{"num_hidden_layers": 8, "num_key_value_heads": 4, "positions": "rope", "extras": ["local attention windows", "paired heads", "value embeddings", "hashed n-gram embeddings", "an embedding shortcut", "skips across layers", "capped logits"], "init_std_qkv": 0.0385, "learning_rate": 0.0013, "beta2": 0.98, "decay_fraction": 0.892, "dataset": "wikipedia_en"}
Each number is 128 + 32 x the weight over its row's rms, rounded and kept within 0 to 255. Layers, rows and columns count from 0. Numbers have three digits each. The size before them is the row's rms in percent of the matrix's.

# up: layer 3 MLP up, 768x192, rms 0.0674, rows 448-507, columns 144-191
# down: layer 3 MLP down (transposed), 768x192, rms 0.0588, rows 448-507, columns 144-191
up448 096:073117082153099094114077125105125161145118113140103114128164112050127146117091120092109045120101143157088155111135114127145087171142121195121067
down448 097:117135180055076121095190134086152120114113143144143132100117105118052075130094146126112129076125128146124101121111167138160139096068165180095139
up449 100:102097128109128153138103139158163124145159130173133058155139049154123146110143112099094129139088092124159084089139148085125168169143164078071093
down449 101:162116118173131186159132149141112105179109163066176131132122183213203116125168146168139141167133144127139121036166114148177107086117152156087146
up450 121:131114125143097103116171160085107107182178129082112162160142097096117079143128119113128129046112107165112168138102125108180112207097180127118131
down450 122:128088115144111145115165115155134127125143116166136176154129069117144147092130123066112101174139096065126128180132106086106080150127158153106089
up451 097:090140101142097165135089147142176118132148117143132124146159145149098061176115131092081163162071104131084152155114113080163148161074106142156111
down451 104:150150150131171092142134067126156182136101120126213172158123146143077132161112111153105112106174129142125168070121125117145093154127142103139135
up452 101:075125122101137086097094125156148162113137101077122163104131141140160168115118140133175148139088089118172128164087140156158135086134125152107088
down452 103:132161147205091070177176146170080117121100077084088094120089117183194125074106130110155132172137110107143103157158060113113151093135132125132127
up453 102:142129115126136134087118095176118116109102124124129116088109149165075185132064048122120085136150046142087153107125149167093066062123158152117109
down453 101:161076098180191088131140089129176135154139092103145112185105130125131124095148127123124098112174125042166147103083132117116131081120110122088106
up454 103:120142170165149155119175172117099084093214128086132149144127105202112147133157151156108136103145179186135110061136157143067117160138075161153117
down454 103:155141131153155102104109130127114113180121131114127117166137107142179120109148115097134181135129168109164113132136148177105184154092117187074122
up455 106:108213122125152092160106111163127180178114175063111120132108137161139202145125139061137070133112114186198152104132124146122154129162115115111056
down455 106:142140105164133112187118121136102103129141144121112126099123130193229088102097147156118165138106173140171098097139074112119111129151139141115137
up456 104:169097092054055162106040106153104126171128162144127081141186114121121128159087103127152090128123122127139143132148115167168080135031176107145124
down456 100:084120125149134187194159141072066102189132078107126129132165105154128095143129128156096104105137126120094139173154139180169124101099131173089092
up457 099:138154163113108114147106135153082090116176109101118114101129169161119101224115146201160099154140117144165134084171181105123129153187107145140114
down457 102:152150084159135151146118141125105141135100048138109176206108138083206122118092101140181145104128107131120147116138151107157153096134088098147121
up458 111:149157138122137133109059152103106165125104092134133141150130157115162082106115092122156138109145073135110114086176162150146036127096158106132105
down458 106:155153161051118096131056195147148142149123150151093079118130130097074080106164120132114161074150144101148093097102118149104098163186114154153137
up459 107:087162184159155060157087173154101164140156106125162140131116143116140125133147121135206139171104089156091173149118114053173153106123164098072096
down459 111:107192149084111078164107132195181192147192150173069152111096069130136067113104119057121137105101125122127145117174124165132167131120176136073117
up460 106:116160162113143142178151088071114164097119193118138124115171084122079096104096098094089140083146104225108165163116191142145129158087145142180124
down460 101:154127166152105100129135092114038119103117102158088100093139116130122140054096117111132086116139140111097101179186204148120181093127138174139144
up461 101:114128128076101192095137069144096184131214152173170109082153144099106126164098102106119142094111151124098047124208166126097058154124133141112158
down461 110:146127117044133072095156097146103106150143093101124134111114131117079149135155090105139148089077053119131146158144134111082088179163157106126081
up462 096:119114120083086120126039128125130139097135105085151117131143145150118087152172147112147128127156137106081157084097108166131177121070081078174103
down462 097:118112183092142120100224149121137116065172086172188126131173111095130178140160175149137110082128043142123118155105139105087165093098064099124142
up463 097:167187095097099166100153077178091167140094122105132123116111127160137135149197103144071115068049074088108162101145208139157120090123145121154134
down463 092:140120119128125140119100169103182053125156079162089107160153163119080052142121156144163144176085165151095118125088137181155094145130093162175169
up464 097:099054127179091120067102136138114099059171141136138111115152071163125152135075127134172118157123138240114111150097172172116063080141077151119101
down464 089:114091117166083136099118087122183099059120133117055124156133126193111156157106156130164088127142143160111098156150106152116102076128167187191141
up465 105:086110124117109173169102133128127080094142149162173171111194119146166124103090153134168116048130120165096194145200145139133154146000103151114181
down465 105:151142125166150140181149151126131143180108161190097159064112116111141121168118098155091185099118150125138160170139166154122124227140078136143151
up466 101:069137147163112096121121075145077163177155118121125081143129164056108136122146148177150154113093127100061141098173123165124163090159136121157141
down466 098:125124140101144137165187096152113136162164109161160108108123137097165111145112170096126156128135131074137091158158134152089152048189180137125113
up467 091:122109110161120132133152127114117130118103142155134164072070138100126152190101101110127146134106129118110135087085122152146093078129175137122128
down467 087:098110094085113181116119153098168140082098151113135197151168125087066189131174134150129131143132173166141141079090098046216189180131102097100097
up468 086:098206188092133132110122160094104172111102128110095102109124133107149190120191092099123103120170122094119101161104116137159092127076152042126084
down468 090:088099172224150105144114109129117119151160105100117119068132136123255110114108160110192133163127105123129141118135127143144114119133122154163108
up469 103:112122127122156063084153127129131126165107155170112195142121148128187107116128154119184118109063088176137177109156084097202122093084135159071118
down469 100:141081150024113166101153077168191166152132166146099136197156145118033121109106108115153132155134109144156136161035126143079100160103176106107192
up470 104:090164125075105117131104074118157127138069160142135099055172168113060102140147113122186130128173106117111119094237174146133105087072132114132123
down470 102:185149119161143081140170087117139132152094122125109116119187142086200138184106106180099081132146139093147118133107090153202133169123138182188135
up471 103:141137135111106172113110145131114114231117116133083148137119169118118162177173066213172077130128144177095129117141159132164176111137112094062157
down471 104:099101149148134095132093107122183157154144157113166066137073085185195138145144147121081126135149162097164141162105089130150172085140094101106133
up472 111:097156147125148149177122158117084157144124105088162109131175099127146124114117125177168139118180143116131182130151088094121094099037110133102137
down472 103:115145123095139127120171121149084112115133166086180132188151148192134127090180083107087126145160146054155140167124071126130119128109101126111110
up473 099:140071175117126152176150107095142148171104126012155160161152169128147147181158149151162140085069147079093102145161135080175166177121133087126095
down473 099:148089175148150138117102108138042097138135124088138182074114163137150109154137118103126163157102191116166089113088116112145128160133059219127133
up474 082:131094132226124097149150145070109140145109105179150053079132091115104165173092135162133088126153167099069146126129104160156180122091135123119069
down474 085:109105085075150122114153070151092124106181112121131149140113092134088103162128136077154110111104145144100167155139166152140110111089123103118138
up475 108:126105095121160119063114141155128130133101158123127112076213166099136103096159099121166144110136164127123130104157156176173062202111171155128150
down475 109:085164090113133159086099100080155105110119105154129118137136138100192159101118066102108123112070126084110155116136136137146121142132097167097110
up476 102:148106133163148090153074167115162136137123168085098138080197119134121096099155148090184093149086117115133133147089106094083150140082126104084108
down476 105:121099145147164100131131142128129164131082172124135152120120127155115134107140126139140109121140217101102120120128127031065184094092112183097125
up477 102:111102116142085153157169118135135130096162135128189109130137086167171112104120056152162124075121146115127205153178154095145118155060080120119148
down477 094:093100115142102196168153126089173127144141141125147112100163153158123135093106081158177152129125183170157140106104162099143189194087161110121174
up478 102:124172144157084080074101156170124141104097147150094142074081103162126142142145146129084068129082057143135110123131131114123165125168191079178119
down478 099:154175153219168202157115117110124147148141125095168158111102141145246105109102137159129125150167189138111104151184109148141144117146144166156150
up479 098:122153146153178170111123082111101130132162128159129110072110115172215112172107163126134098089104081195148158142113154113100154080109128132147103
down479 097:125101094089182157067108050111137144147101134090102155134119132124141099146151151127145131082109091171051128143122133161130128099089127157154092
up480 098:092154114151121076117104057142059121062208101057115113134167120135123100140114121098152133107103083178115126109127151074123109125149053122082110
down480 101:190101151059078151107151197171152168179104192134104158121113147111047172131145089103098136139126115136098150096141144118146143162118184111056102
up481 109:114081106172097133125120157129097171098226091116203078128121169187084127183146135110196120115160103148093160166133127132123115135132133103165123
down481 105:167111126132069129044142141113160150039130090104180093100091147134126137140059122093112166108124071112177097111094130117148089178147122113085179
up482 105:146178136085121165120118080146104102162115125110138098112213096111170164114140114113139061116125142149161131084183129161124125064112131087058149
down482 105:129122095183103130171108114181093183108106093172158174118163157142200166103149183138114082116132106112136151159058116167116170116158088143145155
up483 110:143215151138162146141101119122086205143169194084097174112102166096133196140121161174072106077101065166094140076113121068176133178092120120131076
down483 109:145108054088167174095164102078144162104137107148135212122051128131077076044119159113166190125093139108131130122104113163070150158119138123149110
up484 098:090136112206127117152064088160148135182142117150152129171132198130137139144067145160172123149178124120085108115183147085169151095142100112131087
down484 104:055194084126111129103139129179081136131115102181129127139161161149147088092111129167055119157123137119119178079088124106123116070078137133126134
up485 101:140104149129152117152107138072128118117143116144156143110139109111116149095135134125145156133153116101132139160183187130146093114109095093158114
down485 101:175131124109188078125129155103110119138163132101113164130139177137133151123127128084163078140077158133121123158171143030129073128106122112104090
up486 097:141212116158114126163006095121093118195194146093122091115137158064137071107177111155175124088131102138118114077180132201117149086140081096104094
down486 102:137065138043140136110135140117119082126187107141132152151132133147083130126109137105168110141163075084160142119128120143133112096192111164158143
up487 100:159182134158099112105142080131140151085133147139156120100115205156043101175110151146131063124107102110078126129178154174133166110039167143114139
down487 104:145139111195138141173119202157105143170143069108094143144085122088255164125063126106148137149115130097106115075130125121163161086118153155100125
up488 104:113154130154129194111129125133051143147135102071167151129115110114105130114110106126124126155165130148145138111130098169071088096104124122116150
down488 099:094117198175123117183157115149106127047074090121116140155051171113120145131146080190113128111142163151090132087108110136091099064110130067163132
up489 108:081105104152068122091162091100115111100149152144149134114173087124156135176117096157207134085144167193098191079135104103164132100066096091139096
down489 102:114092118123127197176160131087176075115103154105175117141093094138168155068137065108147125154132174101114119116137158144117107083170130177095105
up490 101:079114139133121159161042069149043125082167112120135130085147192091072106150120149139140063106108040126131091121155125075140087111170135079126131
down490 102:173104161187085128123120189113128100151117107147101115096117164143249098070057114119129113156130108108111168107124121119119095109147123120082121
up491 098:110067137154111147119141045122154114062133071172190127102147092051184145112151149119151114138133130095134143162228203118108089111083113166117151
down491 097:094150100069182171119138104143181150141157168162175109104095122092170135198136139094132152104097130070078116130170148098118139073108161149156072
up492 105:087109112106135116099089123124128134142144110107124135114155118159127135079116054126103163107150122115113156127144131111103124198102068144126138
down492 103:173151102121201064135088138131213131138100121134160162068154142150158185101102123070104115111128144162118178197127154086135157161179139151139121
up493 122:086109073182107159057093068085165099063158094133171113135152117096129111153134173144151122106158136134115135170118150121110147160117194092163136
down493 109:087082131147094122093159111104152124093176126115138130160161156116133143205118137126151115118127080118126132104148130129074166203112139167089155
up494 086:139078125127186174169131101144149153107134101070146099131143187112117127135109149145092140151106128124086114131154102195169125138111074084152091
down494 084:135155187197095129095101106135116127138132144199134138092091147165207117136099115133091139131125157098119110114054060080146113153103091139125114
up495 100:152118138113086100162092048206147167237127147109130108082134121151191145151169094156132102099120072149072132147136119093172192080158104098110107
down495 100:098088086231160076123112095133100124130123090169072123092095134145198139133090164086124184119079145085139106160127084129147119074149108110088152
up496 107:183139135152154143113153180158125082101158120126168086087123151163084176160171132192074111099146105148071168191159158169104128142081131158185119
down496 103:144207144120104166067146098115146115121162124155112117086179179125104133200200120188150160131126141148111154125203149121103154139081104105126145
up497 095:142098116086158101159124050160145145098188164085178085067176110122147191097143078137162156057185147124112159153173136129107138136128121111131148
down497 102:123115165144125138132110176173136117123186161177132151112166171130151132128090086159096148129138111125127159175119107174106124120165140155202121
up498 090:039083081093168214085137070145098100135145188122124162122180115142096122129127149086216115109097135117175131095112112083112084157071161118122166
down498 085:094155128099115138081157156170176162106129112134103100186142125090021105164108108139121149130114112138081098102096120108115106087130181116224175
up499 112:154143164103065164117141149109103151143202174148177151103144143106140074127070144142143133101155027167103102130092135188105114156101075141101140
down499 109:122093142139066127093168085114142160084170164126138211113045133139120144086083148200057151127186127133135110147189130113121062093147149131088112
up500 104:161119090162091099047147149094122095113090080215145149111096122136107103102124158151168048149119116136156117098172158185131143120117166112132152
down500 100:154134135168159125145148134100134110162078070126106138113135145140228151059176132174095118084146180121140116112112132168152176067068130169127120
up501 101:140188122107184174067135118142139207162179133136132098101160096150121132172070028180105158094143133147109102155129144137101074109151133155136152
down501 101:111140121171162147111108135105138108177107171122086102089085123121175104098121129110167149145125136141062044118151082122106180131149113118154067
up502 101:091127119144108045182100160102169069184152126152147077155087132112109083138195149101086189067160126091074145085134172168168118123120069114134124
down502 103:129139162162110082164138154074091114155157111154163111127165104107112118166188186143145086118092098165116136102094132154144110090081126098096087
up503 094:177144177112131113121131065115102131139191226177110132122136084176202117156103114126128133082113043124170137215080171178083130137116101094120091
down503 095:177139129163105102136175058099115188174132114157079128114160176137201124097163090140114114141134184131116074103193129192162137090144163137092087
up504 102:133180145103129171159094173088098176120146120124172083096115108118124069130201087184157088092166094172139173116161151187105086157125089116094112
down504 090:156147176095074130157068185130141126155091146175112102102111148117108052077164112082148106104102131112181081096102113159119122188144155103138163
up505 095:121154175114161172118123090122075115143116176120127116091169172158167170153118073127096109087140153165098130116115148153128118092124081158163141
down505 095:156110159145181143163097102115104118097120175097107141131044168115113132094155114122098162102142214090098096125125185159119128125115155123084113
up506 103:175119152154189086065138088142118082089167166172169113121134150164112202140085124106096098123134139150154105133095137116117120140147120112165121
down506 112:106150098228157107126091124116107092190180131163083104130111125116255111106109122106136132123137130135098108105165085192147094132110132080124114
up507 102:109162173161166104142094095145141115181175153208107166100103137093097123125168135115120101114046091138108162086146138145150115192146131129106082
down507 104:093147147123134148147139082101114178154200093147160108092112110152130149085115141118141123137189110081147091107116086114133135125175109164084129